config = dict(
    n_layer=9,
    d_model=448,
    n_head=7,
    n_kv_head=7,
    head_dim=64,
    d_mlp=1792,
    vocab_size=26714,
    activation='silu',
    norm='layernorm',
    norm_place='pre',
    norm_eps=1e-06,
    positions='learned',
    qk_norm=True,
    attn_scale=0.125,
    bias='all',
    tie_embeddings=False,
    parallel_block=True,
    init='normal',
    init_std_qkv=0.0234,
    init_std_o=0.0291,
    init_std_up=0.0335,
    init_std_down=0.0335,
    optimizer='soap_variant',
    lr=0.0164,
    weight_decay=0.0,
    lr_head=0.0101,
    grad_clip=2.0,
    warmup_steps=146,
    schedule='wsd',
    decay_fraction=1.0,
    decay_shape='linear',
    final_lr_fraction=0.0,
    batch_tokens=262144,
    seq_len=2048,
    doc_mask=True,
    train_tokens=1037000000,
    steps=3956,
    dataset='wikipedia_en',
)
Each number is 500 + 50 x the weight over its row's rms, rounded and kept within 0 to 999. Layers, rows and columns count from 0. Numbers have three digits each. The size before them is the row's rms in percent of the matrix's.

# down: layer 4 MLP down (transposed), 1792x448, rms 0.0335, rows 914-960, columns 256-319
# up: layer 4 MLP up, 1792x448, rms 0.0335, rows 915-960, columns 256-319
down914 100:434548450414477457522546461490510513481498499539572487591437548570564549517433509487493482434546500500479555448504408531579401509490555427549495455434514478442468454592524503475503419534405536
up915 090:550568474500515531587426473534450489561564493511548457518533471568513497538571393482452554564532467458456509500456583586483512472413526541514506487529584598483502487535482485458510577595509497
down915 093:483442580517522480479548545439483534479450542500469544469450539421532634500483549493513496471477514577493480482501442416495501483625436529449480496442472468537517542489541513500481412438550536
up916 097:547430570536466478464508478618473423614549499456540495473493491431574531630489535492498455561419453458521456522507517519463539532527492523575446551458606626483539480455463596462516515442488423
down916 095:431516525437519495548448438391565516347466464526504478541471506621457528405493490429399474460534523456576583444527457477531448501469543502487555537637458442470535570586550449597499499488516617
up917 102:494550478557483496420461505525481469469429467556385470491506434485457558506477429538473542549489447579447519484574469516487491547468462599557455497534512393524531424465570461412515490524510467
down917 094:452440501402514460614485558541488600566565510479571493536483460516478380521443521439530434460413501436514463534528501487482569562483530481452508485478467560426451548483478528505512505502556469
up918 109:567478441481518441525556454504484456552468449401485495492518528471408562342487490470398579420528439555551542437469507512477465518548517586542484470542408498421442484553462505499580536388463542
down918 113:395485562487504493456494513580501497564468464565542540492387481430507576529450417562554592432531545499524556464431571522441520393501616419460457504443544518494580544549473468489459526523523526
up919 107:531520532528473474511552399474619576528545467484479538492554611514464556501468553533482513450537513489497628514529509545478470469475503525461507536468544582470515557500417514504513464575465470
down919 100:473391460439447585511480577586465480477509514455460506536497398480535502406558486438519515577511442506506467472444533435607492503556503530533520451552427502513544473530512490470513562529502442
up920 103:500543570494425525566434525546581517534455456470435496576519540566462543541388459477514357448496504545537497499492504429513521517576502476589422557461511461473565571496516540495414408580523488
down920 095:469465456500473445444559514464373540506498563519593501516522411467508450475606566532480628477469504469546484504541510515498457469401517464483521443483500544584480514533530465472581558474451542
up921 102:572516533445465484552604518534568479439313539521500421484518422546443528490515493528534488513491473498492582429521509545429530551545499544468551569559530529438466537546443385490450442382474449
down921 100:458470546568502553464426477535480524541634477567457488568519460447568512580481533546453563500513456532491480608491445409539509580426527474464452428500476460527548457485566556466486537537550512
up922 114:512456561404576483458470542541481530437457481516453464616430514470492519423506563558512584511540475514508425483535486550468430482507443604457497529395485482485475567482519455497494503503534464
down922 113:440448500478457543513463468411559454555518570546541478394588457643473482550474495425452360474418480488436587459560553475450574480583503527497509415598401445472424424469500514514532551491502542
up923 098:477387491483436520460507483529508457528519545445504619612498539500414565490521619491507507429504471407468488446564534482527477395461485538567481434563478501526469495536525470491411483492527439
down923 092:528599547546537477495551487554484531499541451490549424399465443491581479511505500548441555456461561579573473505456480543506498517466543410467539491498567455519487538485403512470550507489492539
up924 094:481427528427416518520463490476555462428526499527550474547438610477407586556551499490540553456497533522586468526458601503480457537382574511502465481492603525442541492469403409466513479403463552
down924 094:532594454529513434478488533524488529530411470457484466508544424556551451446497480497492581528483541520469531505563454512524493521561423507515531488552410508560468521539556567548528571521519452
up925 110:473469505475543531548459533520521472445537478544506492430505632547489575568552500522501592526422554580575447464467500522487498513512495458571477528501577523447536393480499443534518464535548531
down925 116:513534428485427418504436417551430464553445525468476513528579453476525464422474447393588464516534458427526462511479483563570394531534475574453493490578479477507522484517468427575503443482419481
up926 116:504565484497560517582544438498482490538602497494441506494480445531502479499479437536492491407511462480446458451426470520426517499535453598557432511524424494597503513557511481502565499398540452
down926 123:547418499455539514451547549463474494508434596501612447481481511438508563502479537483493446489542542483477498545525568502515486410408548500410535500533500494511472497455563527542492530537486552
up927 109:537462559436466471548540547428489456572480465484601517427561477557551459565547418477503541431512630420489464444501502535504540549476458419476614583528438547577537498559539399538567489517545415
down927 112:509543394554481490542472482480490454385543490417425447526462495476500506520444522556451487493545500537497598536424485528602559471608527505552464574597528485452506590489550536490579563502453557
up928 093:535495486492422492460507520495641462520548471423526524501511599503453519535497520481485396491488483523517544462519484435467461461489518399385468584578560478499513414457485515392483527528569513
down928 089:479517483516563481538448474475449518472433524506539444530496408524554461463563444444496638453553562454487503459482501546542535549519490595548484469517412566435449546514570506524451456434451442
up929 102:491582569485490387503491456518509426555478447461492474413374478477417522518499441531570484547576523428519330504590532456478476449498488482540614601535587495562453582485450550506530527533472464
down929 110:504520474441546491522506543553495594463506423450484492543600526559548479506512513539531470495486523559480512554572495534501462521486540543560470432492455620497567461451617454547478508451494440
up930 127:491575525508482500561513496419596436573487522546516591443483562518544528446385460383497676493524562405579455536475428523491524481551451427537518513502575529544453427446547477492467500553558504
down930 138:521437458542460485467509567526420607462585571520546504529539523451484419507521490559546479442501446452537507496576407470438465539425513525538565425465513533537646536496504472500457472599525402
up931 096:441439469503480514457462538407506513432474448491479523605519454556403583485564572482590502451365516449525488567545526589420536458453490487460507541521462518485494514518520414482457508453478528
down931 094:588578511533535424536571437512464475552463588490469477411420523454553430497448438532458593530571488497489551472438462458562463548496470507592494524461552569481526529507518602552521589457512412
up932 098:463431547442481572560447465455419437461537489579509504484519486551536518466494522535430439540503533576488548510459485466455562489528425474487478461438426404465504443525418490508516491630637494
down932 098:514593530543433505413524505512533505522511477433481535510488519428478450542534493480495533387490475463430483504567434550480461394489574503519518478523572542499524616495536550456549576439523481
up933 105:578513397459448415478518498475606459527449507549482517470483481438508474454438453524514515513556502498579462475449517471562485478504501537453544524440521494490437527462495505558499424519524530
down933 109:457461563504578502483506466537439535538495488472519474561481569563507516545502482475535477477501520544512545543574514584428524512492522480448543449552459510528562463530523475476455583439479461
up934 101:575490379508498417479536522429502563547559466462440480516431514563479461480550421506498575511562437545526506549528531473505451480511582460445464536505444517483492449502425409453511529526469536
down934 102:467527542473469580457456586487441435448452484563398550438505560451532589515464615546505421430541564478513439436519495477421441538474498468542564494426496452425499501436486497468469564418517464
up935 096:522481465424479472591555513457473512514416462511471472512400433495489472507517520507494438424570600428533484520484576511519422395561497520412498437585435497542467506543503482491510592523472518
down935 100:498498505528495562440456488538527489512591548533507549422525532554510613586505440469448537577500402599517505556448527493420515583489484433499507535426533491532532425413477547532508417542481482
up936 100:428468600494485494519531530513472498535527445528531429605504453501486513566469498496409447499496526595456470469472492513594572522453502557614549414463505497556442491515501485448439473477602446
down936 090:515478508504580553535476437503505480446522512493537551407443591553461585463496452515632577402496544426569583496503468433463492388529488479469514530521459487464490506468481502462525494527485513
up937 101:572498537489451456555373474535426423418449400455513492540466487586480519526511473441448435466557453488495582497534611517512515531451535430497485501500534468377602442384519507470577481612452483
down937 102:541549521481522558475535500356511510592448610518505466479507490458494507469544560450543498561422477586533440523481397480442457509506470501555548540450479476496444534624462508513422534430537476
up938 112:514530633473459498494526545546517491580486451513426475538496603538387452484442567530494520459494585532548506464502464491517593519458443587508466554490543374475463506569506524572511521561485540
down938 115:495453490491556502547502437464555567439521534471472418460507440447487606485469436426548541504554483485527493496420526573438549477555549477487485482483613544362495472499526529402462573466496526
up939 098:448567529400567428493515497395506434509455464635513471494573591520533553542440435574594524541475495547526537565554459488431477480555496437477421502460506479492563477527484491506517519530611429
down939 096:540490483494493604509454466601486516488498501428483514502444433552446549450483496440375480485537593483441506500424509432530535477495468536561615607468512508421496476469512524482427465503416521
up940 090:522541570568586539471486455397528422483513522522462538391437488514536518427559515420496495497391411507470481471453402482380540445507410491489590459507505430548484571466510491414520504666510463
down940 088:417513431461477522528480477595479570481472523487483444512530582539499529518514467566486578513592515464471513475529576483528430546576661480468430515520464593454535507524508514531442512434550536
up941 090:496520504519528485521547359488514549550568451422515499466490531414506509503512438513500476479552431442447450478428411500590449439540451551490460462481549415493502478524599545507485530372461450
down941 084:484469446487473598515449556492493475455349503536478516510455449551476544500465539465531514511455488544568555526574593456440557537488507498524497498552506568492473539440388478458495458586537554
up942 097:542514557512416405505459455494524526508505482493384495507485556559473510573534491508503500545421491461411408518408540422455502443539563488452441585501507418453501507550541468516523488509526469
down942 102:425477391523585582566509509546426496438411545435529441460515423452535497485402498511491557534556469436588578480486541594541582530472483466570540491508536557552490525570475546508562535459490545
up943 078:589536566559522515499371450578590483451488479500392471492455490496493460450477568574506434569532480527565476545403582528485474594425552461439482488507485501477579414455509422475353489461409446
down943 080:414503491457421489507558556458478493577520471474692515544601515610592550476475489446515567451440520534427498457539387502553489468448481390570544462516554495552445575539509523546541461480567513
up944 097:537490478374461478488511430530496489535399471509518539489516575525455492431552528540466559558421486558502512480462606544388497441513507548430493526518468456519533465468528586546560593446552475
down944 100:437530557555581552512430550521494476468543570470456529481521520463557483583491495518582456516498595462482504591518462458560539537474437429547574435449517507468482516556450430465428414537498517
up945 095:529502490482490454467501426482592461595510428472502498500375471424457495484432564575506607466525409517526452449528459530531572535511558434529502468516595472495451467419565507405547566518610571
down945 100:491413495490483608517442580556448538447531567548429407498606505590559518588530483480405514593456558505548557563564509484471436557549449516450504590501441571529581519503496558548369537551471511
up946 113:558449482506505503403416634484467439584369482460531443471560482413550481522450449459524482550554486541507546471593445480546547406538488468419508558443520485396535448502525493488534531438507535
down946 121:504529548443536492467510345475548445481538565522551533439448501505521470533493492486414577453488500495490448434431506535529461472570551522570498513588526665603538527434456434517523513466458528
up947 098:520482461440503447507448472491498488467482512501568492628481486547524474474540529486465466535530500538419454517441543537539482497454578352552479536521568540545503540520440423591542544577474482
down947 099:570454520538486523447521510446435482529522458508476495448500480484528537548491524504523547523488485511609456521580445484451498524490438589384529436500486491425440374477556602537488550477427523
up948 092:471492402441506482424561541429594559639444403515491592486420503500510450611500482548550503503434459423492470555534469483463432502460430494481419487422519504551563436652508519598498527491485542
down948 093:480497604555433510553369452586425427382581552474522469506487430434476551461476512416448517486508528541538552549513562485493572500515503540509596500503554510462451534406461460435459521500547471
up949 108:459515597508487460518425547499515553565442426579524559529454451547528486408589478545467533494544435495458572455510468566437494458516588487493454515517508568402451567530563584445523552543506485
down949 108:557527437513443515458573422448549481439542509501564518465498489486415515588486570505535517441484546544591491547536592446512534506455517467548534457399521415591512519571541431503476424496493530
up950 092:545547535472475544485509441472475397478484437436524561442482499391502498502442430525491497581579434604507538441510467489568548513553512496449495447475477507416520508440512484527542520469517489
down950 081:467425455545555461487422584545536580519523550539512495566497428597493517500525542462531541472421544399415446572517521475404469504436507541495535506551466508582521423541418492520484451547496550
up951 091:631537478550477517488467522573497601496447539515566590488455501433465487554489504459618543488491548521496524566528480509385460480491478561579495570523569481473568569467563533511585484480490599
down951 096:431518520465565514553485460442515391478562454440439417456554431540538513425481478539432452550465422531491501486495551504540580472481461476410502362499441505491476480504490478461453504429538415
up952 105:556484577505417485408570423420505540501498527473495487463523506543535598513451542530492475376567454463591418538514559500500501533463457458481486498478519546541482581391520489557530548529536373
down952 098:506530481489532420550439573595475472552545464428472502582469495432499403506546455457476540558447558557436562466514436573468467468540584543516485527566514434422510448566486524443493498444485634
up953 096:512501506466455482513420549488524432523567496497457453425446458556587589469509494529459542451455549473488520410439475461531469479499470474472461389538498571644516443478519482542524538407496475
down953 091:478488484484560531503565438501485545543463499548532487580540478450459470545506507469469512520596447565475540545517495501400573524520503563570567641502488444412505543546448520466458466546589566
up954 088:426570483554477456431618546587496538487502462489484474449441461518459498474572528453514512512417489516355447453443429486427475525439517596543393529443466449450422422588479418454440546537480553
down954 081:561473498426471511567398481448499473561489515479512447512587464437516473529561424537491614545603453437679526496555631460539512571519540390390586475488557562531571533460474575464501520442506473
up955 093:544487503555395543420365449465427474459506473561459455450570538505479586462407586434557517414552582465552490537539466552482503372488497479522537527404554477535627549460437496578499546534494471
down955 106:405517559455619441574615487499575521637569468493540550456399518485498456535473474567452496534393414598478540530608452407552452600583520510513480457557483527432449475561525490485477407451428523
up956 122:526526461575494461504496582488439450533466526434540396550553368448527503523553453458498518513474499505589535513512505477464522622486505413402517525641601559436517574519454540476502575388504531
down956 134:502493530420455515484499487525479563503544543530573443513420464437493397439433473504546534459451488435502508507422510501474452360547494501489529464450439476538495551480559400593536588581471470
up957 089:471441500484495525513527573538507589566494534507560520536473447607635534542592489563445459545514416526535380486513530623605452619432594489528490504465507502641535476533496516504549535465507529
down957 090:574551469556481555495433430480537445367516492479392465426469500434395502488495536445517459503554514494439533570484475459411525443550446427526509463595519530412474517510523536540476532497503481
up958 100:510605447554546430491469415484583513471518553503529467489617457411494495502500568512529514477531415528459455455559502548499459558494500572537516473590541470485489603469492471449596557499496521
down958 101:477439592471534459456548544470400502533471534439447581511384511571497446452450486448510480598497573567522490501462488510436552502501500462470488498440422515537460535540515464549420448482496426
up959 089:524530531485417436484501419523524460407552551499424523500504589367567476534495505503407462491400489575507496471432619466460492464498421500540472528487528427511508513567648556492502433580498458
down959 103:519497501486589517452517550503503540597528430506566538513420439657429469545490489490553511532548542455544426530501371473525550551457588471449563525564485618452537531490379429507470528533527560
up960 123:525503522458426397500468493517609469564530503451521479462426451575604525481490587478516549469493546544426506544546569451488395593530490515433509609507545582556488493469428589521494548489443562
down960 109:498522449479496564552609499539354565440460459570491518519545489501460486407508421520530480537476442422574525493480481500509544428421531482533487471462484467454504543501498452478440491449481430